Part of a small language model's weights: rotary positions, normalized queries and keys.
Each number is 50 + 15 x the weight over its row's rms, rounded and kept within 0 to 99. Layers, rows and columns count from 0. The size before them is the row's rms in percent of the matrix's.

# layer 6 MLP up, 1536x384, rms 0.0734, rows 1278-1290, columns 256-383
103:55 47 26 36 79 53 89 46 52 46 70 36 40 56 41 41 44 12 53 55 64 46 54 28 31 51 59 55 61 50 51 67 83 38 33 48 56 33 40 66 47 21 44 41 32 58 52 59 69 31 32 64 40 45 41 57 59 11 39 67 41 41 45 25 46 65 30 67 47 56 30 43 82 48 61 94 70 44 58 69 33 52 78 61 36 32 76 07 46 39 45 54 73 47 85 52 43 63 39 54 36 46 42 51 29 54 56 24 44 39 29 76 55 38 18 43 52 59 52 30 47 46 56 40 71 72 78 28
098:35 63 71 44 27 60 59 41 70 37 67 62 41 64 47 73 67 54 53 47 47 47 61 58 66 27 55 46 33 70 40 67 41 62 39 54 43 18 20 78 54 44 42 44 47 69 43 41 54 64 28 33 34 16 21 30 60 47 57 44 52 35 47 73 57 54 59 69 17 39 37 59 40 22 52 57 36 34 54 55 36 71 41 41 60 31 73 49 32 51 61 33 34 61 59 50 34 36 46 57 32 35 54 56 73 77 65 38 59 67 51 57 41 37 46 47 60 58 39 39 54 66 50 51 64 50 34 35
098:63 55 52 55 50 41 42 37 72 62 69 47 27 55 63 59 32 49 47 43 58 75 30 66 52 25 33 20 42 66 45 47 74 65 56 43 54 70 45 48 48 53 47 41 43 54 45 63 82 48 30 52 45 49 35 45 46 37 41 93 46 48 33 62 41 49 36 45 32 61 47 68 34 52 64 56 49 55 50 53 45 83 31 53 68 19 47 37 36 62 57 61 63 56 32 64 52 33 44 44 22 50 51 36 29 40 53 39 57 50 28 46 37 76 81 62 52 52 45 46 57 78 62 56 55 42 48 19
107:34 52 30 49 34 63 68 57 82 48 56 37 44 70 71 89 53 42 32 55 44 76 39 80 46 41 56 36 34 58 54 55 44 38 37 56 48 63 62 60 43 19 65 41 57 66 26 42 41 45 17 37 52 51 34 31 52 71 30 48 21 57 40 50 49 43 55 74 38 43 64 35 56 83 48 55 41 47 43 34 39 59 59 58 46 41 58 59 53 09 81 27 65 32 69 54 35 48 57 75 42 55 46 35 68 37 40 32 59 36 54 79 26 47 31 28 43 70 44 73 47 51 55 36 63 64 43 54
101:06 68 56 51 46 61 59 47 48 34 69 41 49 59 47 37 80 30 41 49 57 49 39 53 61 20 52 54 16 41 23 50 62 57 86 69 68 34 34 62 38 31 47 60 55 37 45 37 46 36 26 63 08 08 42 29 69 63 36 61 36 44 74 61 49 52 47 79 31 67 48 51 69 41 72 74 53 78 62 67 56 55 62 43 52 34 53 84 67 44 74 36 62 55 83 35 51 49 49 59 42 68 35 48 53 39 44 46 36 74 48 67 47 45 57 80 20 46 49 44 33 63 63 24 51 48 35 26
100:50 55 48 38 48 66 62 73 79 43 73 51 59 69 67 82 48 60 67 43 70 54 35 88 45 52 87 60 27 40 35 36 58 50 54 60 38 32 38 71 10 57 71 37 58 66 81 43 34 35 44 65 36 37 45 68 59 46 59 45 51 20 66 25 29 43 40 79 38 79 33 61 43 69 60 59 54 42 76 52 27 47 54 61 19 36 59 36 33 36 46 41 61 37 53 50 23 57 62 41 40 37 47 71 24 66 73 37 52 45 45 53 49 63 65 59 43 49 36 67 69 66 43 55 64 31 39 65
089:52 44 56 78 46 76 66 48 57 66 54 34 37 53 49 51 57 51 45 67 69 76 40 38 47 62 55 58 39 70 59 29 38 57 44 47 43 55 71 59 56 38 43 45 82 38 31 63 37 67 23 45 59 32 66 43 61 49 52 42 41 76 22 76 46 36 45 42 44 51 56 41 45 56 80 39 60 38 36 32 58 59 34 63 31 42 66 52 46 48 51 83 46 52 36 47 14 40 74 51 40 21 84 49 13 44 45 48 71 55 63 49 66 35 26 47 57 37 44 76 55 56 50 51 36 47 66 40
103:57 38 69 68 76 67 53 34 81 31 72 51 65 46 66 56 24 48 63 56 47 47 27 80 52 50 42 45 63 53 48 69 50 24 46 65 46 53 66 50 86 64 60 38 41 52 73 51 38 61 36 51 50 30 62 27 42 74 54 72 51 80 48 43 15 50 43 65 63 56 35 51 63 29 83 46 69 52 48 29 32 70 49 35 30 37 36 56 42 58 65 68 45 47 61 59 60 50 28 58 48 47 62 44 26 48 30 65 58 73 55 36 37 39 88 61 66 62 43 37 62 58 46 30 83 31 47 40
097:45 67 76 55 54 45 79 69 33 25 69 49 67 43 57 33 59 50 31 37 49 80 26 48 37 40 29 66 40 59 19 41 74 78 59 39 10 20 45 44 22 52 33 40 26 69 85 76 70 55 43 71 56 62 50 31 43 21 48 29 25 41 32 42 25 57 56 60 34 68 49 47 41 27 26 53 64 56 37 39 55 65 68 76 40 62 43 49 44 59 30 46 63 46 33 62 50 36 60 60 56 53 82 28 75 36 80 65 68 38 56 43 65 53 37 51 73 50 47 37 60 46 59 27 53 30 49 63
099:46 70 26 80 19 52 55 66 54 61 62 70 14 48 49 44 56 42 61 30 46 62 50 42 48 61 25 40 29 56 58 61 28 42 66 48 52 52 48 59 24 65 60 34 39 55 82 55 45 67 30 71 60 36 45 69 51 44 53 43 56 92 47 51 32 43 33 53 28 63 29 42 82 56 56 26 44 53 50 39 53 51 58 39 22 55 48 20 42 80 75 44 29 24 53 46 71 38 47 52 84 43 61 46 46 64 61 72 37 51 54 74 70 50 73 58 41 85 61 29 24 31 49 62 68 30 65 59
108:57 62 72 50 33 80 42 37 37 44 52 49 53 49 53 50 69 34 59 56 77 40 44 48 51 39 51 29 39 80 19 43 80 51 60 62 48 38 53 46 59 68 65 32 54 63 43 82 59 66 29 72 65 29 34 47 51 43 69 46 57 36 49 44 64 68 63 49 56 41 23 43 58 39 47 64 56 50 41 47 37 52 28 30 51 65 83 24 45 19 68 58 54 50 54 30 56 63 48 82 62 25 55 45 64 59 58 26 77 48 49 61 46 60 27 50 58 44 55 25 32 45 64 43 54 49 62 44
090:36 46 36 40 45 65 37 79 47 56 53 22 41 39 57 36 52 34 61 33 68 71 35 33 77 54 29 40 49 48 54 65 67 57 51 44 50 51 41 43 57 48 31 40 57 52 33 87 17 49 43 52 60 54 58 56 47 60 66 40 40 64 70 71 59 54 42 53 52 56 39 38 54 67 27 45 59 62 84 31 31 50 79 52 29 43 52 31 43 42 41 33 57 63 61 41 49 60 38 52 57 39 50 62 49 12 37 11 54 56 38 68 55 37 44 86 14 62 48 29 26 43 58 49 46 30 53 57
120:45 60 47 60 48 75 50 54 69 46 50 56 36 56 71 35 61 57 12 47 38 40 52 53 83 58 32 36 48 54 52 56 44 47 32 49 51 40 33 72 56 70 71 65 46 72 46 44 71 44 43 69 46 35 35 39 69 27 25 48 27 65 59 37 65 81 62 67 42 74 55 36 44 48 49 50 71 69 56 58 37 88 46 60 48 49 56 43 72 71 78 29 66 56 74 41 58 46 66 51 79 21 46 19 64 45 40 63 54 10 20 57 67 47 47 51 16 56 51 33 51 69 50 30 54 48 37 46
# layer 6 MLP down (transposed), 1536x384, rms 0.0649, rows 1278-1290, columns 256-383
110:30 15 93 64 60 24 46 39 46 55 59 28 71 32 62 62 56 68 38 36 63 62 41 46 64 55 42 38 39 38 33 30 40 54 40 65 44 35 57 76 61 18 64 70 45 36 35 50 52 55 56 67 48 53 61 47 51 61 36 66 67 67 48 41 60 49 52 54 40 46 62 42 38 70 72 53 40 24 43 55 44 55 51 73 33 61 53 41 31 43 48 42 43 67 40 56 46 80 86 34 60 36 34 31 56 28 69 57 61 34 51 40 43 76 57 63 47 54 34 81 73 37 58 63 36 78 26 09
095:45 36 33 39 42 51 55 18 42 57 36 33 41 56 68 51 40 69 48 47 34 60 71 39 25 44 60 53 78 67 72 59 45 42 59 67 84 42 37 48 40 32 49 28 59 62 42 69 48 53 71 40 58 50 63 88 43 62 59 43 69 50 64 59 46 36 41 56 47 34 48 57 65 48 56 54 88 57 56 65 69 54 58 46 21 45 63 47 42 58 45 55 59 47 48 46 37 43 51 30 52 36 43 56 31 58 51 43 56 56 50 47 70 38 25 42 28 66 53 26 76 65 32 74 29 48 41 76
090:69 55 42 32 49 32 68 59 53 31 38 41 70 54 37 50 52 47 40 74 51 50 38 46 74 52 57 81 53 30 48 57 33 49 33 55 66 70 32 36 61 66 26 39 58 38 79 37 32 61 36 86 52 42 52 66 52 56 60 43 56 62 51 67 85 37 42 70 33 56 36 62 41 28 38 41 53 64 18 29 53 31 26 19 49 66 54 68 87 41 34 60 53 84 65 55 51 91 42 37 58 60 55 24 56 26 57 52 28 59 45 57 65 34 53 70 33 89 59 25 51 40 48 37 26 35 34 65
103:73 41 48 40 58 76 33 32 54 56 52 63 42 54 24 56 64 77 09 55 27 43 09 40 32 51 48 32 40 61 56 55 66 27 63 28 49 49 42 14 39 27 56 42 51 37 58 50 69 48 61 61 73 55 50 46 41 50 60 84 55 58 70 60 46 39 55 30 55 25 56 20 56 32 49 47 51 35 21 38 27 62 49 41 44 43 34 51 49 36 28 28 42 45 43 43 35 43 68 69 51 87 47 41 32 71 51 57 55 54 46 52 41 36 56 52 82 38 68 41 52 34 48 54 59 38 19 84
097:48 36 40 44 20 91 39 46 32 72 35 34 63 50 57 80 51 44 20 46 68 46 46 32 45 56 42 58 27 48 21 61 08 34 48 49 37 47 58 60 25 15 56 46 35 53 30 57 61 45 63 30 50 41 36 58 69 46 70 47 45 34 38 46 74 28 79 40 38 63 44 41 56 44 71 45 69 65 56 10 61 42 65 51 43 32 56 37 67 65 56 44 47 59 51 85 33 51 48 39 53 58 60 57 35 53 54 20 76 65 53 78 90 51 57 39 59 48 84 54 50 30 53 63 54 62 72 68
120:45 58 59 55 43 57 46 56 30 60 55 46 62 51 43 28 48 65 45 69 73 45 69 52 47 37 31 35 40 74 17 45 62 44 54 75 51 69 47 60 22 55 52 43 70 59 49 55 45 47 55 81 60 51 51 25 53 69 40 49 55 35 46 41 54 28 50 49 52 57 59 56 51 48 39 26 46 52 55 65 57 34 58 59 52 22 49 48 50 42 64 62 36 27 60 67 72 25 11 60 30 37 58 61 72 60 61 47 58 67 39 42 70 83 43 51 25 29 57 55 43 12 54 80 58 10 46 54
084:19 08 28 55 56 55 62 43 68 45 52 26 57 26 37 42 64 80 37 40 28 30 57 51 63 87 36 46 41 44 72 32 41 65 34 21 48 48 34 46 62 70 72 55 68 53 81 59 67 62 59 52 58 32 56 51 55 66 27 54 15 67 31 67 56 41 32 50 53 21 31 48 49 74 42 59 37 70 61 75 58 48 44 45 39 41 43 46 68 27 52 25 28 49 75 53 56 61 37 57 70 66 35 37 90 35 27 41 38 47 53 30 75 47 58 86 46 64 46 64 63 66 67 57 34 44 49 56
103:48 07 58 44 52 31 51 50 78 51 70 30 34 36 52 61 47 34 51 37 79 64 16 52 64 17 51 53 49 71 44 64 32 44 46 19 51 30 48 54 38 50 50 67 54 39 52 40 47 66 60 46 62 40 64 58 54 45 11 72 24 56 49 34 46 41 49 54 33 56 39 52 59 26 41 40 69 27 48 65 25 67 16 37 62 63 64 54 31 30 23 48 67 52 22 33 65 67 52 43 48 55 51 62 50 34 61 36 68 59 52 33 54 58 52 56 68 43 24 49 66 51 37 57 48 30 60 59
101:42 42 60 61 37 55 52 69 59 78 59 42 55 25 49 67 44 49 71 65 43 66 86 70 52 53 28 59 20 54 39 61 88 57 55 61 47 37 64 52 52 54 49 22 20 32 41 34 28 31 67 43 49 64 35 48 64 66 39 62 51 56 41 50 26 42 25 48 25 71 37 49 50 48 45 32 56 30 32 37 86 26 47 51 54 62 55 46 46 36 47 83 36 24 21 29 30 48 36 63 74 36 46 54 77 54 46 44 52 29 33 40 58 49 58 20 69 77 04 41 62 73 50 55 66 84 35 30
098:69 56 41 76 52 53 46 44 57 58 39 43 24 59 49 13 21 47 54 49 63 53 86 58 32 73 48 53 28 58 62 32 52 50 70 76 58 45 65 29 61 96 44 33 53 46 42 40 40 72 48 77 74 25 34 67 47 74 44 47 66 37 73 49 36 42 45 49 76 62 37 59 67 57 28 41 33 54 59 43 41 53 41 56 53 43 70 44 36 33 51 39 43 12 33 73 50 59 65 37 43 51 41 50 64 48 64 48 59 59 26 38 64 74 57 33 37 42 46 31 50 30 48 60 51 05 65 39
109:59 45 64 32 55 76 52 45 52 36 18 50 29 64 59 49 51 19 32 40 63 60 47 57 37 34 51 31 17 55 56 42 63 53 19 85 42 31 51 53 39 60 49 35 62 52 50 64 68 41 88 57 32 35 41 24 53 45 37 56 44 24 40 29 50 82 86 56 38 35 25 51 63 41 65 58 65 49 56 51 64 64 63 54 47 30 49 58 71 65 41 51 56 43 62 58 79 61 70 19 63 45 34 69 31 39 60 65 59 63 24 64 46 70 46 83 57 56 48 58 37 64 63 64 40 72 91 28
090:73 50 53 33 59 55 53 71 34 34 61 63 44 62 49 59 55 55 51 74 25 57 44 65 66 53 78 81 48 29 39 47 34 57 81 55 82 51 30 34 46 54 28 35 66 33 84 56 48 66 55 64 39 50 69 69 64 55 16 40 59 37 49 56 60 30 35 51 33 71 50 51 41 34 44 36 39 25 73 70 56 54 28 45 12 71 47 59 63 41 77 48 46 73 69 47 58 52 54 44 48 51 49 23 57 51 48 61 64 29 28 44 54 47 54 43 79 48 31 83 52 50 56 51 54 81 48 37
099:39 59 43 53 50 59 46 49 51 46 54 56 52 40 35 46 36 51 51 42 37 50 59 58 55 54 46 59 46 45 43 54 49 53 60 42 72 48 40 52 33 95 52 57 30 50 50 51 76 61 59 45 52 50 42 47 46 51 38 44 48 46 55 53 54 49 40 54 55 45 56 47 54 45 26 39 64 63 46 47 60 47 41 48 53 56 58 37 56 57 50 44 50 37 49 38 53 30 48 57 47 53 39 53 45 61 47 46 42 40 47 47 48 39 46 58 58 54 45 45 56 44 63 56 56 57 28 52